config.toml
vocab_size = 8192
activation = "swiglu"
norm_eps = 1e-05
positions = "rope"
rope_base = 10000.0
parallel_block = false
init_std_qkv = 0.0146
optimizer = "adamw"
beta1 = 0.95
batch_tokens = 65536
seq_len = 1024
doc_mask = false
Each number is 128 + 24 x the weight over its row's rms, rounded and kept within 0 to 255. Layers, rows and columns count from 0. Numbers have three digits each. The size before them is the row's rms in percent of the matrix's.

# layer 6 attention output (transposed), 832x832, rms 0.0258, rows 741-767, columns 416-623
103:129138155120084166090118113119129130173136086158137111161082137123145109106118161148154134076115127107081138085144121111143127109106136144121097139110148165146142130146091101082112100158110123106141121128129120101137119156126139106111121122131156136114120105078115153161115143107156131142087126127140130098129125130141103150164115126130101139114202117115110131131148150124169121135137104123112122111100132142154116132115089132141116079112117153141083096146121100156127110093120177092141145172116147102141133089103129156087132112163114185141100120172165124112128146156088125148158109073130133104165184147132118136106097110145
096:173114140120130122153120126123137154119148111132145132129172099113138173096129153121144159145108103083109106112125139143169122146125138125073122137119113118120156111110110116145099187136133140143130137191134140120120129179145102089139144108091159068138151133091098170101121146133132137146136136128144161128131155128120126108132130127133119111066097120115104147129155137098070088132106137173142133119118100135124130154120108127135136123119150099136151138144119163162135193185147145146181125129130118147124155160195140113152126122153150104168116137126126115137190173105140107135127150109167114186169120162104158138149145141136
100:135092138113098134193119151118140081141134090136148121107068132140140192165123153098159106132158079113146142091132139135109101136122124131158112163105125137166121201114133155083107099134127159100133128139104127147113166159137149105127119156075143138119138195153131128206108147115151149107040135089118136138105098112136098148138184131123122121185210121134127097114134130149115113137120118160148095124105127121178144139151151133124096123107090092145098143168144123141125057163136127066116117179171123169122131101156155138121126156120152115145117138097147117117110133157137120151122119156114146084123113139148134143171111121149
103:124129147137121137065125085165138117112121150121160125114166139138101165140055180112156118121130114148121119162138107145095100116150133140151122112114125111134132154152086120154096104129101116143125120107151118118132101198123143116106143138136171132094139127175119092123121122131165127109062110123131183113121080089117127145129097122112128087089136141119118082151174117080125188107133086161167159129123107163134155101072100153114159145132113128100113094186137124115119166142126140124078140143129140120137123129153089121103127082150117112140136154132187101117091141126116145101148088122128162139130123110159115097115116129126
100:169108129125102165102140140174108163151133114102128108124131100127129160109100108129152141125121098188073106150131105099168163102148120115120149142101137110129165172118140130074117007104139124146136113111147115120144128106142131147118133116143124137165147158078121118098153078117126118121138157137128147141094081125142146084111106159098142149139116134126134149124125135130138121137135140132123147147104139133134154111156156134123153115146150103136151138219129138129127113170119118105157166121139110107119141100123140135126143127100135091138123102082136161152146077113097126136098127173126117117130162137161131128096120129100
099:144086094158065127183096125161126111140100123138129096137188111099124143142133143092152117134142151111106146183119121094132124122120117124099153132160126123150151196087136122108098220129125081139114133149110153138121148197112123089113126127101168123100148141123124074090109115124157151100126132101124117118139100137118105112132133135140140143125134132121128083164186131130155144121138120187150133124135122086125134118175166140128130126127106090139122121140156132124142118210115150102096105141117143075068149133104135118139154137154156137123129131113121146121099122108134117127126147161127146074151133139137168110153142119147
100:116132112171102114124122106184161127132125123159144126133143113126125157159138130112134070107132142108126142147121134119124114146129102103077100114153122141132155149145171123104122081147096102161183150133093119168115133140093096130136162110171160116132093112107138131145129140074102186135122162107169101116139120131084095088141111095119117143093137123130084139127129136148132122110163126105091154135084148125099132121140082133122146153144130122110140127165141133109132118130183155103105117116104122127132136132122141148142147127121122132090119121130094136159110126144127155111122127116117120150102131080156169113159121159147
099:094105122108123126207115110086110106111154123146103132153130123138101124140182082135116151144108147093143174130164157103133101119114142127162127113150091140100115102077101148144195125128145132161132149152149174062121139137123133107123137146137143078169092104098116129131128132123170119114151127118098124130149168089130119140100148099109134129153120162129169132150067120120114098143113126133167095131165145164130145105151072146097113145122138115119173126165131121121130126142086114173143090152129122143147094102129125120100172128130106119156152176120126082148147142158143148149121152148135118147127102156112119135142140139104
100:118147093141112145092159139094139094143107103129140104174162125087157088152131139146128104145088135154170118131119113111095149144113153144178163125110117094103118129104107152109077189136144140118156120082122135134141143138121126084119132152124141140115108145104138137103113123109109135104140124117135140142103114094127147143145163164127133114150134140158083095126132120105111176145124109076129096130122136145164126103116201116148141145130122117143106149014173092158116148068149143164125144135200120102136109127141116114138120149167148108139079126119129122103122134110115167153117129139134132122160147138126145133115129060141
104:151135110135170093125150142129096099151128158161154147141138106079130104112178137121111134116140187129144171113112124110187146131140131162130137137132052106099148123095147145176142214135129128129100091138108096127100163149068111133132120126124171142128114131177145065172115149159135091125153148161141116109118177128114123159112128116126137137145130153127157107149141135119100143129109116113132125121148127162141132112139117111126122127137160151139125128088112107146109113060105111084148127128118115143148114137109122137131124120164139138154106161146102123163118103126149125144147117111129104179082153132090118068127105118112
093:127119131123112148145104128123140159134155084147127126159171145111111129123077062066082114117115086087070127137124092139113117148159106096127120101121131167086147077098147138150110171092123142127132134125132100092098134118129138136141154153127141076111109114062120152091142120134162129127123129125111145126134157115134116123119088109133136162140112121093114129120098146120146095142106133155164094145149123073106104124134123116152086144124154142146126090085083118162116133113101109178092153138094127135111116082107162141115158152117079111138115094088143144150126117104138137123120134115113121121107120113162131109126123121150
101:113078128148126119167082151150128101092155103147114084101188131147061110107130135106125126149128109130126125191162128123119126116126115100077115103150138154107105125071130135149110133153103134134124133115168075163165106105122142103107114147075119128124126112081125127093112135100178125173118141112130093133129084151122139075154128146126114167074156127093111089113104113089120121127149118167090135132157144050112138112119155124095103097167069100117109152130118139154130138137127147135094093093134143101122145162136147117139123131131116114118136141149155118166138153121129106153114156136121129099162117127161146102160141131152
092:120127152091107114153151157092140132125118174139128131072101109134085094167165148112104133155156132111158117106117123118137074129152127130058108109133127165171100160166123200163087107094130140133135101135089146122122146108118106121136126121095166113143131104176143108144133119085125088139123128136093111080110119108095116151103128133160103095096143148134157151147150122154168079096131101105142123092079150163120133110150119115117137124159144166161111138150150103102100123178120150118153121120146137170149107119135155160135115109146162099133107111163122100154115090157093150122153135130102107146119157151094117109142112110126
098:086122130111149137142107140129160150112114044105142127154138110131129132138109118126121142116130122122199147158146123134089144136133136121129145110134128113108104128113106114095140100111115142142174160120117147077119125176164142136110098135154110123148100122215138127114144128099144143120066144119133139138100111130124130127164139126135145140146189118155119106125165123145102147130093139097123090117136147163132112146135112173147111128103076058132134146194126120120115128146128081119149117154167148121153114141162061142117151127084112149124135116137103099127112162134113170157146118161136151156138080147153118177164091105101
096:124136135158116146049154156083111140139127100130133093126127132101142127107122095140158114086155120117119118143154142130129157099175145117184093113129104141127161157115118123118101175120115144125140163129122108137134108167126115116124134109120107120099124191068117102096084163120156157081126155121132134141109171155117118143136106125161092114088079142137138111110134128153109150177119122149159116158094122124115121136100056162144130113136151121133110094124093138155128167168136108134082109123120148104109154110142101130169127108162135087113131109149146131100138159109140135109131104093109130156138156113146132129135137133140
101:124135127166161147148135097146125070130132084129103138132123151141109130154111106106119152094114109124144160149126174146076133130098146086178098142142111127167101076117112139113057104198121100116153114099144128055107149154118152124156128165117131140134112118113140119120138118122138121151112132126139110128103116101106139106148091126149118138157172089144097113138116119123101146124104117124153166125159126124122144083145131135148124159122180160148148177112108145120112136071145142082113112131122129103123107152106115098080157124139137146112123124143144156123164134112133124139135155112112134096122106054147122115098139110158
097:144139115138152141131109129095125152147103116132157141136079139145121150124091161108116130084112120134159094085115130107131121088102117122108138157144145118148119124109138115110139233115148143142130096122118119123129104055140135143093138142136147162088130168140126156173146149095144160115129103154134120139154122108144094149166124149127133148115138133115106143121142121081096131100160169116096155123136143127122120131171186112120158122158081103155100128150118152090128145133129120089102154145142145162118110139098125084131134122107159095091126111157123157159111083107062096139121136135112120087117147116084150136134130156103
105:158142112133173132213134123146123115141141129163185139112145104130122121148133109157122133132113136150139114103132055150128119091120155094092097094172140126115123088092152117145148151134118141146109167116173088160142112171140173139076102119135138131121127133156156103129133134162104157127137122100138130121126100134129105112131171140146141179143144112107136126141166154121098119120164139150158094151159137105136153161096176138139149125116075163161117103086094098081127190148103128137125143149107146137114143149126090115088132137141114109122152152118124159114081169121095081112131137114153137134141142126148124120123122125103
097:148108099153161123114132100145101168126134134143125132133137090087113173136132073153131143139117086114139112166143147135149114135104136152160179152108063087124112108104126109131151178135116169124136123145133125087129126153112118137138150116151156117127125132197102121048137140143125131115163140114100158091111132128108161130136110110123161149120094120139173092131105113100073094151107089156139116136184142163124144107123120126113129139115169091123104084137111150120119132131128149136161131139163096134148100121152093108088135122160116104107139127139145116171196153100119116087127140150142137147132137116152129086138132123110
096:137114096160166138242135126154142122098142132112088139131144119129103163117102132103164102144129122116155127128097082129127151112107100132123127118148114102146117101119128128135103092123138129110134124146185138156127145215133112153130165158155120134137172086094102100062114120151129120144175158131140145112126142097132124090118093123116118109121089112171160171138192171144137116133087134130131112141130114184123130143114168149139114125106122125132170139139151107129128139120158105155176114103104123114132129146179107121073111117128128118164118097141118126128122173146166118140134177193147131171089112169131127141080164131143
100:111116143148099152172139143069143072107129122120117128136157128150119116111171171128118149167122115130130160107134128123113130118111142140132117122135185130118147103134099118143114168114143090127113119137150112102114139160161142103124174152097102093129110111070128151111134153145129124126099141132139090142138192099138161132098115157123097093122090135075143130130086137142163125145142176104120148145134084133133140124100098140158150132121136124126161127090123110174131167073109158169136149110149111134101133118125131141144142086126134106137120136137109083108109176155133133127128136099123097127127077109132136174112129102117
097:149148150100123118118127147108120150139176107167131136129095111091154081100182136114133126148144125099139140053150140134165126133148101120110149130115124107114119112105150126120099135132128137141170133144177144114126128159110082163165105116087121124137146115095174136167108120130113141139160127141136088128102194122136122167152189088126112111085121138174124188133097150118113135156111117119131134144099094146132120183111117116147153122110133126139120145149110079148112130070104137147186135134132122135114148109137104128140148118126166132125136135153116139112142138143142096139143101121136118163128131139091133129128147150135
097:116153114137110103105153157154129118114113168164122105083163112126099107147123109115088078163165113191185130159140132153117179123107143101120093102149110158172143104119135140163152080129132124144118106116186100166138106139103115159135130080104059136137115111091129079108150120172136150104150176122120142095133116121143149123138134103125134082077091163062139078121147126123154143080132130112104139148129120136097147131123156137154138144160135117126130139144107158103126155069140117166106115103152128121137137143149116129157136137127154154127113140124163080147109115120143141118102057143144173120133163106083096089141143123094
095:153129097114110141166144153107092075106119156115129125119106121114166131119123109118170131121094135120084136105153131138147090132158115127122111102140124134121105137118130124131080060125106108149146154126136138111130126179109131126129144137130114131150155138109150102163104132147156128147149175140110109086136125119120133101082135111128189142173096150183148148132144138140153174112155126191152142099091147091150150131146137132102184184121105151144132122142131119111096137175113134126134141107113105104130122099148139181141114146145164169101120089116095103153112104119175160155137131111124123122088107136140115122162123135160
099:131168108147172129148144134191129164112140146154111096115143121149081167141140110146133138112132132085121135133135082135159146118121114102108174112153154147086151092111132118068164128107150157180167148126152134080154125074161131145091118121152136125140091088121139126129148076098145138118113097129180154111119136138140100128176153137152148166130176122125128125122118121123113090141135097132144107129200113136127145125133120145107132116112095125094129177151090134146142133115146126125162125147119157072123120120091126126109118147113088153160113174109155136163128138091116125132129142140120094135120139122140110141142128138147
108:156109124142121123146143122176132174148105135079137130106121128123105157095127154106112140103124159135153109105116106097151157105105141139163146123147137117152127175114103135129161145126115133149143103154148102080103125150168145158132139109135159152083119117222122093061120118173098108135114117133108145124139091116095112118161082124128096145128158099107124070116186118125116077129136139114145133125117146154119158143167130167100124127101083087106119131236119129075133138114167145131169122173152091119115106117151056133095130122144119127131140155142102138159152119152133119133143137118147126143137129151126111111156118190076
101:130116170135145144125126113150142152151156171148108156146118119165152132130159106146148128111119159150128146033141121108117128150134112130142127122136149147153083123157158137147140040100136117125139147090145128138126145128112152139132128101155057125138095129089114130174130152109086176125111110134128137098135175121117107050115138119115162167158120148116095148127065120102121134149144135085095117090068114110126133146135090147115093142107134141140139093107116092117126120144086122129123081150114123130164098142112125154069145125095152159108140132111099130077107150117125153105166116117130118156138116155141131160129110160068
# layer 6 attention value, 832x832, rms 0.0261, rows 742-767, columns 416-623
096:103097129137174138126105119141156117101067141119112096138103124116082132140148138110140141137107134112139134126112127112095099105169121129105129106100135170136132123133087129094137097153115131101125126129074151135125150116128139137099167099178082157124129098159119136159134160101141124130100136123109125110133120144106151155150131107121152114162113143107071131146086192119124133140148122136089113143166105145127118098096150164144166116132118077136136148160124132099075174102134171098106108180105167141134125115138129086157157127129129109148125154115117109129164151119143103098123152125095149141145125163117134134153137156134
101:140098138143108114142151130138119092132140141155134096115123074124107153152117115111113148048138077134142134154150160156103124152145130112140131155164118118129099146171150140073132104141117127150123108108128091153091116115113126090161145146127158123128082149098136114128147112096122107148113131110077161089171136144124092127110117125118082125110146156143130117175131128176129163144103094141143174124122112090115068171094088122116136149115113139187101106143126146131099112150135098160126147083145122152148107100132147121108120114132146139114126103125115140123098120118145090125107093116167161160127117123142090117123133148145
103:080085101155130159150102103126144118106146112133128107103136172168147194115130180152117128170145151130121126137157137057107120153131138101133136143114143165121100102112135177101162115074160116164119138114154087131081111084111118126098197138074108173128141158119123186173120125119103131143160095138120140133132099127105173118116145095116138114109141115126130150183104118118114106134140135135085136124157089147119108155126125126121141099130123118136112112120130138100147166148107099105133139132106090153165140118107146110151122104135134133126120143126156141163109127132120108159132119125152139122139117105114127155123105073152
101:125090112109060077090124115118087162115104129119130094152144141139152120164120107152198134139135115124150127145153145142089111152108092161158154106101103120139073177130117112107141133083108168106099112141172146111118146139119147102127115158155158112113102121128151127135120107107143102133157160128121149150148151112134121138120152107164146090118111109108159142135126191120138151095193128123119107100115107093105137144168145120132163041155145137146120122101089120114172109083154143148157093074112135120102142184148127093106115107137147115132090086156103111145120153109108148099118143104166153132119140180142138131111131143102
099:180095094157120134174160154125104117133110106175127119186124112129086157103101133120146096095139108124142172074136122127133140150116139215106149145163141149136120118154132127153168084137117118132172103100130123133100112098052143080151181123078112126106145112147079154126155111089125145092112123122114128147135118114132109146161124107132144125146124111103111112170107120141134123133123107132101100105161123151097091108118133080152152118167153103131153149132113146147144122104116153131128117111143140138113078130131126097134152142137145125127096085095095093057120126145149098159131150073142106128124105149134133088067155117139
100:116126150141142151148139116166118111100086113135142097153123072154080144142139144121108089111112109132136150135135133117100140124148125168140107155116162094140123103114173172155144114119116102130157121158144109116142120131094138133125155100151106143097135092129140159097125128097095138130141131115138153119177121137145122134154118151153117115168107150155097125115139151159096093120121163109161103156125152132119112098102118169088096117130143171149120109080153101101126139134160111085141140096099091158136146128128124107185094111102115124127110127095099104097134136158135096166110115112122123126106131086121136142146153127110
100:148154103086143136142132128127121115119124162102100138091121146104189112137109139153154145192155128133127124120146136147102107129072122129118086084180085133131113109108137099125124150123084139139115118151100154115132145151114138146124106153108119086090109124119142118122120153135108163125120076150135079123093089101071096154139135117159135196084136099132093164171138129152125177101116089113095133131106135124136153135154138148153112119112104109145127125126110157102127133127108148170135143121146125127166063107122131177090127188139121163110130127137120132148134119115082142123136129121119122182102110083155110151155138101141
103:127152142134123131133143143125138141180138182132138132138135123076139082135117136134120140105105161102079122113092142083095145182109156105156139131149076148116151124108143105156155105155104150160154158119176163130106152127115120121073133139118147144063119121129136122127139115143106127104169139127115119173121132154108147119120105131116132117129130162109149180151154105123106109113060119135147138144110097155102113120124081084111136118120112119106129112166140149174153099153104124139175100098106135096122090160133067108164154157097135094110162131165110114140155147133147119137130156141159160121159085142118140112155114164114
104:122154086138161156153130115094132105120171144127156147154143140123112132081111187108102120103101101141100112126121119111124127139134171135090114143165148141122123122108167125136130140137129170148142113150114178159116127141089141144115121106084135141094102118130078092116113097162113135108127101053123127091133157114131096124130096103105151138127121113132175101149120113162135146169143133140097118155140148166141155134098116094146150138162102167150136143172139165142121105144165149133151117123115080161108113117101112157112151122116160123153110158100096168119148124144149111144147119148146148122154158098091087132123091166161
094:144159108057123111145130150130086118156072134098111129152107118109105141105142148121119128152123155128142124098112120122122148122126117151114116134125145143137104100138109102161149111122102102093082090126127164119102139112138164154122152133150156150141142132174162123101173147147094100122076107162109096132145094114121094139181090105127148143100106133140123107106105133153162123114170074124146059123160145136147106112102157091171124122135127120119147095144080148113092121136079175149138123123133122127128100105108138136124117114150117152150140096123102153136103132112129139159115090085088121125106111116119140120153125107130
101:139147107101109096087117092137076120137121128131120108114088051130095168148158124121127128104153157112131161090155121100138118093108148134134092146117112147136095134142124112120142118137199115143123123150131116109141130162128126131119135155136108156113102161128150141133173146095126124165145117142122161098115144142142107131111121113115123173115132106098094139137125136105133123127126104139145132125141130114121086174145100170105118141154138115136136099125144143164135185147134114114097110124113156166143133157161126115154122164148136130141136105129089133119114119142128122141102135099176130127140115146156156146120127107117
092:113148116135170076185146130123184099144139120140167101082140140153110148147098173132099107149198092128164158149098126150147094092148111153153099153147178105149108124142150138116131114125112102137140151113138076136091121140144119127130110077157134126134109094100126125103122124128145117110135087111129120100143123139174113138135118108130098101156133147138158139184111089162136136167102106197168111134133187122130140131099126160196107122076136128155159077163179097120106153167117086163134176143116129124225140121152108114101123105137142119103105157092087127159129126132116152110093129133101145135106134160081090147135119170150
099:110110120101119133130143179134115115132135095107115143065129103164151146132119157101102128107137109132107101136108156128141092167113073112157125070118132142129149138140137157115195162127114152165121118122127099128102125128123114148071132136114111104125091151099140144161107077138125144152128141124177119122146128107150112147067122160167146138131144149119120174156132152127138110127139101148081156130115084140110118168131115116094149104124129112105130131118089149114126106130143126126130106146123140116131078094138133170146124123107124171090137134157143138141140112127126149165091144175162107157069131108182112095145089128119
098:106144099133138139180101168125108134110161138105114113144176186107156147125111122141129118155170119129124119134182142150130150105153133149083178110135144141154136113121115177125149119121168143106159116165116151148101124117136139104086186132130116123070129081178139151124172130109164110083087146132100124116107095099108137099156113161103163138126140141151137104098115147117169122119169108151100063106128154155157136178121157209131116129107123115099133174104061165112183117131112140158160119102135117085115130094143129113133097155085128113151090160118125146126132113086154131104061126119139165095171151138156136119127169107142
102:130165174140086110112132136143173147126133149077117143125139076125153093132147131134114133124123142131087135170117143101134136161112136134100103149127092129126124126164138113114130124113124152152141134135119125128091168155109139130138129126115099151127120195122118119126137125129100124141132133131072130111146091136101099117144141139152103158098132124143102142173121118180135089094073117130143197112128137144138172109141088147089120156094119158148142116137093146123117189136123098131102133082116148123120131178098096117143135096163184166076206117101124166123203137108133143132128137156140152109156121122111128121168114103060
097:148175128124187125088133132064106143104110141118102142142083098112117133127165141154107092055092073146102110134071102127160115115145153170122142157132128148116125133160138115117096097144125176113111178102150145135114133140091092114117155156117129147114127098095097136108131111135131111112154118157135126128114191117162117080113173115135132144122141146157144150135163089116089143103132138103116142141145092160158144145115126125147139117160156135112140145130157120143162083163112128138155144112174126147134103168125118145141161113059087097071131127128127129096147148177147113119135133156169121096147093139106138161133141128135
105:084134096131140158158105134069133126118168124124124155121122136128120158090181170124102115097104141163150126144146143105103141157194110113138111111110110139147157130163137133149149148117127124134125162130102174112148131142062125131173088066146126103148133137125122105110104098124120122112108100122115124153155113144096127127126114134061135176083116121146115149142113115111141126116154140124120126116174077148118116145153111117109105123119141121122139139144158166127117137064153116121123116120122173154120150121101124147112128153096108135117113121167105167058149116166130169163141145106185113132153136147186092141129109152145
098:127109125109157077111127139102119133140119127085159107106136156129101148122162129134131148191095138133138091113160096109148167192121128090098139136132114162112108149064101104126110143115113146147091153134095164116150167134133069156069145129112134118065145116118105112087139093122125139127146126126146077140151113141130128105142120124141150148133128086124113158173114081105140140127135123128131129145101149126167123158125177162156123096128131121151162184139137162117122153137168150116139093137127148109096093107135146154107111145151152145107135121148090152153141101088127127127115167126121094109128148137100104170161147137105
096:106087118132116138137099123156168132110147099118149102130105104104120111112122124130143140136090149163109123163138122139105100160120107114121142063095099098152144103104137166142171162124114143125101103129060119120133107096151112153132141153188110123136127153155135114126090150106144128156134143120123132123104155173120120183081120130113108124148097124128119134134101121166143149181131122076141115125198111131092148097125108159099103114134171122112142135181123130116087111088164159170147122142092111119147152137127085171111136128127128133164136118175118147143070129106107121074129114093139109154132147091126104126142131118132
100:091118148141143162107128176149177167175153124122123149122126171093134094106155125120128155162126189145107149140164134072123112115105128162106111126153125125114130110143110142135136120191172094110132132161129105122122134156121104155109111134134128129167140138126173111138150148144111139072095160121136112142107096106116187140169131136157151133123141122109132089128102127096167132137099116115111132097119154127147143120125125193125145110132129068077116162145110128139092157117085152135125165066110128133105152170141151166152155140176120114115192124149119110137126135176154138150135119133100081119126148147153123124164130104113
095:149128134092142146121107146097142105142143124101132114119115103117128133134106167124117127121111110133124099123117111146086105135153098116154124101160116119105152155152134176130108143153143151131133122126094164127135126137159123123078135118150137134133090061112122106150147115157160147105135109103107109110134125113092105115100125196110115120174106167114139129138120127140082140161136097136074094160147156130126123124132098139123118141155100121090146165152122116113088102139126149125152177154126108175096155104114124152100164087119134125123153159166093128147125101117130108150084116119108169123172128110095105136156142109169
098:119154105156153137141107147109160140127130110124138105111171150156179119134139155115074139133121108125133131140182098121140139115087173092108126134120119113125134135119171168115108144129125100130145134155180138136200115163102134096107134104098127105112147143139097176132160096163123168103157118110122137121106171136138153139145102163185098090166141148144129127118144171077092117123109168140138088153134185067111105128160126160151122125103124148116133123103155125128157143145144124135070110150113118131132125128111129158165141116141163127087112117115110168148128097107125145121134144116139159121191145052141159155113106139096
096:114099124077097133162085078104105136093104129124130148128110111114162118185085117103142162113136127079133159152148140133103082108143097103111165121102131137124085092155175189124118134142103143142126154092162153132122127115126129116148128108124124116158122129135109116116175134113153147077121117158099162093132135144090141141144189173124141109117113102088105158157120115148128136126156106117107100131125146097075076126143110121109114096141139119171149168154079135140104135112111102109167129052118146109112126097091148105131156145147140116109098101147107140112122125125116103087141113132142184150162156139165166137101123087131
099:151135138125103123110140127154157127101092121124129111108121115131078089104169104140105112089145109173146169108157127110146124107130125148152112113115108166118141114141168128110118116113110107128079125124126166096130138154136178156127107112122135160115122164105174158117104120115122136158146131139167116165136086133118123149133125108086159135090126100127136151140180135143131147120152132103102128112084101127156151136170130114117107145144152128072128125119108133125135160107148098085125103186128151149123142143108136122136133088090092133144105127143098080083174125117121151111090121153127100146100103104121151160131130143107
110:134093108135175134138136093137192160138067146111100124119129159156121141138142119147137092176086108149113119124082113099186156154153148091146131119113152121137132158111105108132114101122164154139096131132092116106102132100110101090093088096091089097142167135096077121145122086118150128125128165128157120138112149112148068110126163148137118180123109094168094105114108142095165111096139137114124118129123121123167141100129159123118143129101155137122130144099120152104143143160122112109120145119126104093112088129151173172124138145146108110144123139146122173100116103111161094130117107150164112151103160131138132124141112084104
101:129110158111114188138102162149109122140152101112114137169156102151149115173109126130107134118126078147141097135121170126146136117134095144139104114146184094109126115187098112148128131142134070152131148102148066121171120103116115121182062104148110123154122125134143130136105126136129134129111117156120173119174125121099177150135117118125137102121116147126118090066076130160119147153103101104065119113086120124072082130128143110094110125100110130135130118108134143150134133123107129084095179154136137145119157121129118110150082161099149122119108104124093137116122096134105133135125085115089051128139142092187141116144068172136
# layer 6 attention query, 832x832, rms 0.0267, rows 768-775, columns 416-623
083:142089096089139133161127113143136075109134114122136114127108101118161163151156112099151192125135137098125138130148125161124162087138114113105114140123168175123161157115131136139136127122124119143114155127165153113126135138123131152145138124139150116091110115142079152137134122102164103108123148120136172123097121111119112112122140134137105147093131067107118159125139122120147127100122141108121151139133148143143132127119121113119140155203121112116185107162113112101148145110103076111155138101191147157108122127108153159117158064129090142101114180108105098115140144113150113126137152135143106111138108097125144172115115067161
075:190100127154138129170123118149091108103148079114134103108122145153126125128140129142138106113144168118142132103185123175186146095141112166097156132109126108052131167129114110123150133118155126161116100139147109104101118055126152141128155109134123139112109137127113127116151124127141129120141128088133148118150113136086133122177140092121099088125145120096115153131172124084161097150152134123134167146127185113144101125120132172168133172123142155152187122148103094115116133075127113105091156141133133168086120106130134153110122090180113133099109106159143089116123107127129138106093143110130152122131136162116105142109145118145
074:127108148123131090132107117137093131119122142143131131112155126155143132137107088154154105126126150162147117122137137138152139133136125103088153066154118122131098113135126147091130146179097135117102133161056101109138138103131135152134120158127111131112108115098158108144151102167093138186140103099130137125145120112132115158133140097138136094155116128137119111132147148147130127121150098139147099140158169127094124119162081160149131136088135138107109133120121128106095121093064138143096132082084131123133131119163103136134061112157137120171133182121153120105134130152171082149142114079146127117166101147136104119128167128153
072:093163119120145174104151114071118084139112149147152134142139110152077118120153155176106115124109110142135132185114133109083145131089092133198107177108153137186144139104146116124121130122121125094170129101161167155106148167106130096177155120125122098134124151125134143157128165084154147130159134141145084133111151154105129114075140160134115149127108128148152093137116085104152130117093124157071140128105111135163131138115162123085120113141111115130105141128148115098152107139142130110137121143144142166130131130115140065138158123147091134154144103104120134177098147125101147147141141153114117139129157106124154143161102124101
085:119114100144147122152146120131099160121103114155157094151195093126150165108097082113132140118121132119132108129131172129143152124141128143125143106151105104117083168137083119134175158138132128124128143089082107140128126071181083132106136114115091123144156142149120118149149098139132159155153142129120150101111071169122132159169107123141142133127122150121110111143166131115128093126154157111135120120152113132134127115163096120140159134131105162123169113131108109134152153120078177129127152155152111091159131112140105156177150187105147130124147118169124146120117113105145096145127154151167149143174090167136086090135127109151
086:097126147112114088149118075139128183140108170127138132144127164134127122098115124139135131116099134113116152140119132083162128160113157119156119084136131134191124110134131159121126134146127088138148135151102130077148138105112129196127138122172133121155109154086138130107127101111101101212131166136153124156156170096100137130058158119134120118167144130113123142144131132146129126140130125124130113075081117126100142142154148115112101166119128106121107146104099129116083094180080141129168131113123142136088140153160167156089079142138176133155118154116109110142096087142161131130133073179149132130114154102128087132129152136085
091:106128125094133153126142118124163114131149141123145129142106139132097160135151137111115110175130142117126128147130193129119114163117110123162144156123102132114126119143155105161111137119162125112175154069092182178160125096099105127160129148127173112152145143162150124104118158119138110115162157143132122161128058174087110050144160126154107154122201106164118149121095121127180119142139147143131100108068094174156123149141138114106127133130139129131145159131092143087151095114176112114155112111122160127106167134175135078167146106119105080143137148118140080127140097120108166090137121139133150107108152122153141141127123104073
084:143154103131139170107135094109164123123139098134109139127102124105067179135195133128125120142139126132158117148159158145130131128139153116135103148138184145129161103152127086145133140121161138147115129129151144132139127189104102108152095133091163113131127115123121140142086121091081168086103110126119127157108149106170117083135153113136110123078157113176131121147127116102119171106145137141152134146118138090129125174088118157097097157133117125145131071133135128126134106118148099130126148115102145153135109147136150122158125082130088113163162136095131104113138109116147091114141140097141128130082098116139171152102094121127
# layer 6 attention key, 832x832, rms 0.0267, rows 768-774, columns 416-623
076:129143151111144136150142127119138118112143115152119119145148127104125122136117137115118120154141096137099165145164117126120120132123138079121140153147095099125088153123145103069145117106170173105149118096148104125114155134072118125098139164159149139195113183161116131100126132174115091109132135162142132163144109130114156117094122116122113155133106155173140142111111091157101171158074122138121103136123094137132146114133100157145145131096123120151076118183151123098123136095161188153110115165118124130125150147092117127122149082138109077116168111147153163130084117125168102089138118155154145141162147124106134125150127129128
073:117196128168173134162135143085112142107123144158134105141115140134160181139139148106154122127093157162153145146161138159106131105112157081150105093151135100108134121136160117136140137161117126135131149129164122144121100153139133125136134147127180149131112159166162113108139119131143137160118132100164094128128151171121141142154091141128121099147110139152108139106076141148131180140128116132159140095126128167181138130135171116116116137114094107138100145134134137116139135143129141137106160155142140155138121140119117111128143082139097064120129077099144125159137132077117135151136141110099153159114125126075145155123119068141
070:106174121148167120150133126144084124137145129155127112174118148120133158141138152127145153114121126147152132159172121118112115126156137118164112109101160104133117125140137144180162144132126104129125158121149125118112102143112120145103154151122094145108082094138117129087101144093122142144164107140159115123124141180147119096129109119127143109117133129121117166109116149125152142114109135175156123100129128115127111146127127130106101164128124162131140102096117151159132132111156136136107150147134117146167115082140099099140130142139119143100098140117127074152121134050117121141134119147157138174140130093125134121170168143122
079:180088115117118141051132082163119129105118138131120136134112101131106114131103108112148132090150078097127137138136088067119115119170109110107147147123092144124126117139114127117130145115133096120100122151143142110128129092147110126126089141152097115118128116097130080147097147117118105118118135115074128095142117112174110105113164107143136123146162174079175126129184105116120094151106141123116124176133151096089127107127106138138132091115113091132141102098131113136113148132117151119145145123139109063119149135113167159152125173141172167134150179135141133092133134162119164137131127153164079133110132125148144124138119139154
096:146178147106076137126148158107137104121126104135129081130100109113142148103130104119154114134137158134155105126137090142166088142101138113092139134136100094150092152094144121146148142091123181130154109121142129134106169143100135148172142111146132096160125142127129110129160137147112132113127158130110108187117126105132113127099127092125147133145103171150112173149143092126152128135155127139157102165144127103105144136074125174167122134101188123135112124147124102135126104112157142150133116110118096129130135082105098157115129147099133119159135139200119080055098120145175154071126132126140169120142126088155134123128143172148
089:058158216148068079143103129101165095133130101116139134085137148125109143133140146151155130147095127090119128186113155152103125131110135164143048150145114096109093122153174135128153132121102156156130175109151108121138112156088166139156121144105130147102151106116158137169132099104110125147128103145101168158117113146109127146141119115094142102120138140153079101129150169142132172129133126096170126091126138115144155086114147118116114192151149123126171114097126141106127132103157137141126108090124141189150136134172102139149110093129103120187125130129121104193172129112129072134143136120135145111134090127157138102142119153131
076:127079116106118126105153126127104131063115165121147142121132116169124150116132119160107166121143128101104128167138113102108136127145089105096137147120113110147139063161122155128149132106127097138106115153123128120140077139180147114148095140119104142154152121146116123129069078086086168169144099098159151106087126127138106121103124149134142117132183165144137109128147140130119126105118120117112111113152141093108137081128139088105143110099073093114147093093114140108133110122147115134139160127168135117150142124121128107176137143144167123095144161085118114114101162129071128132151142156139102142115114165113092114121135134137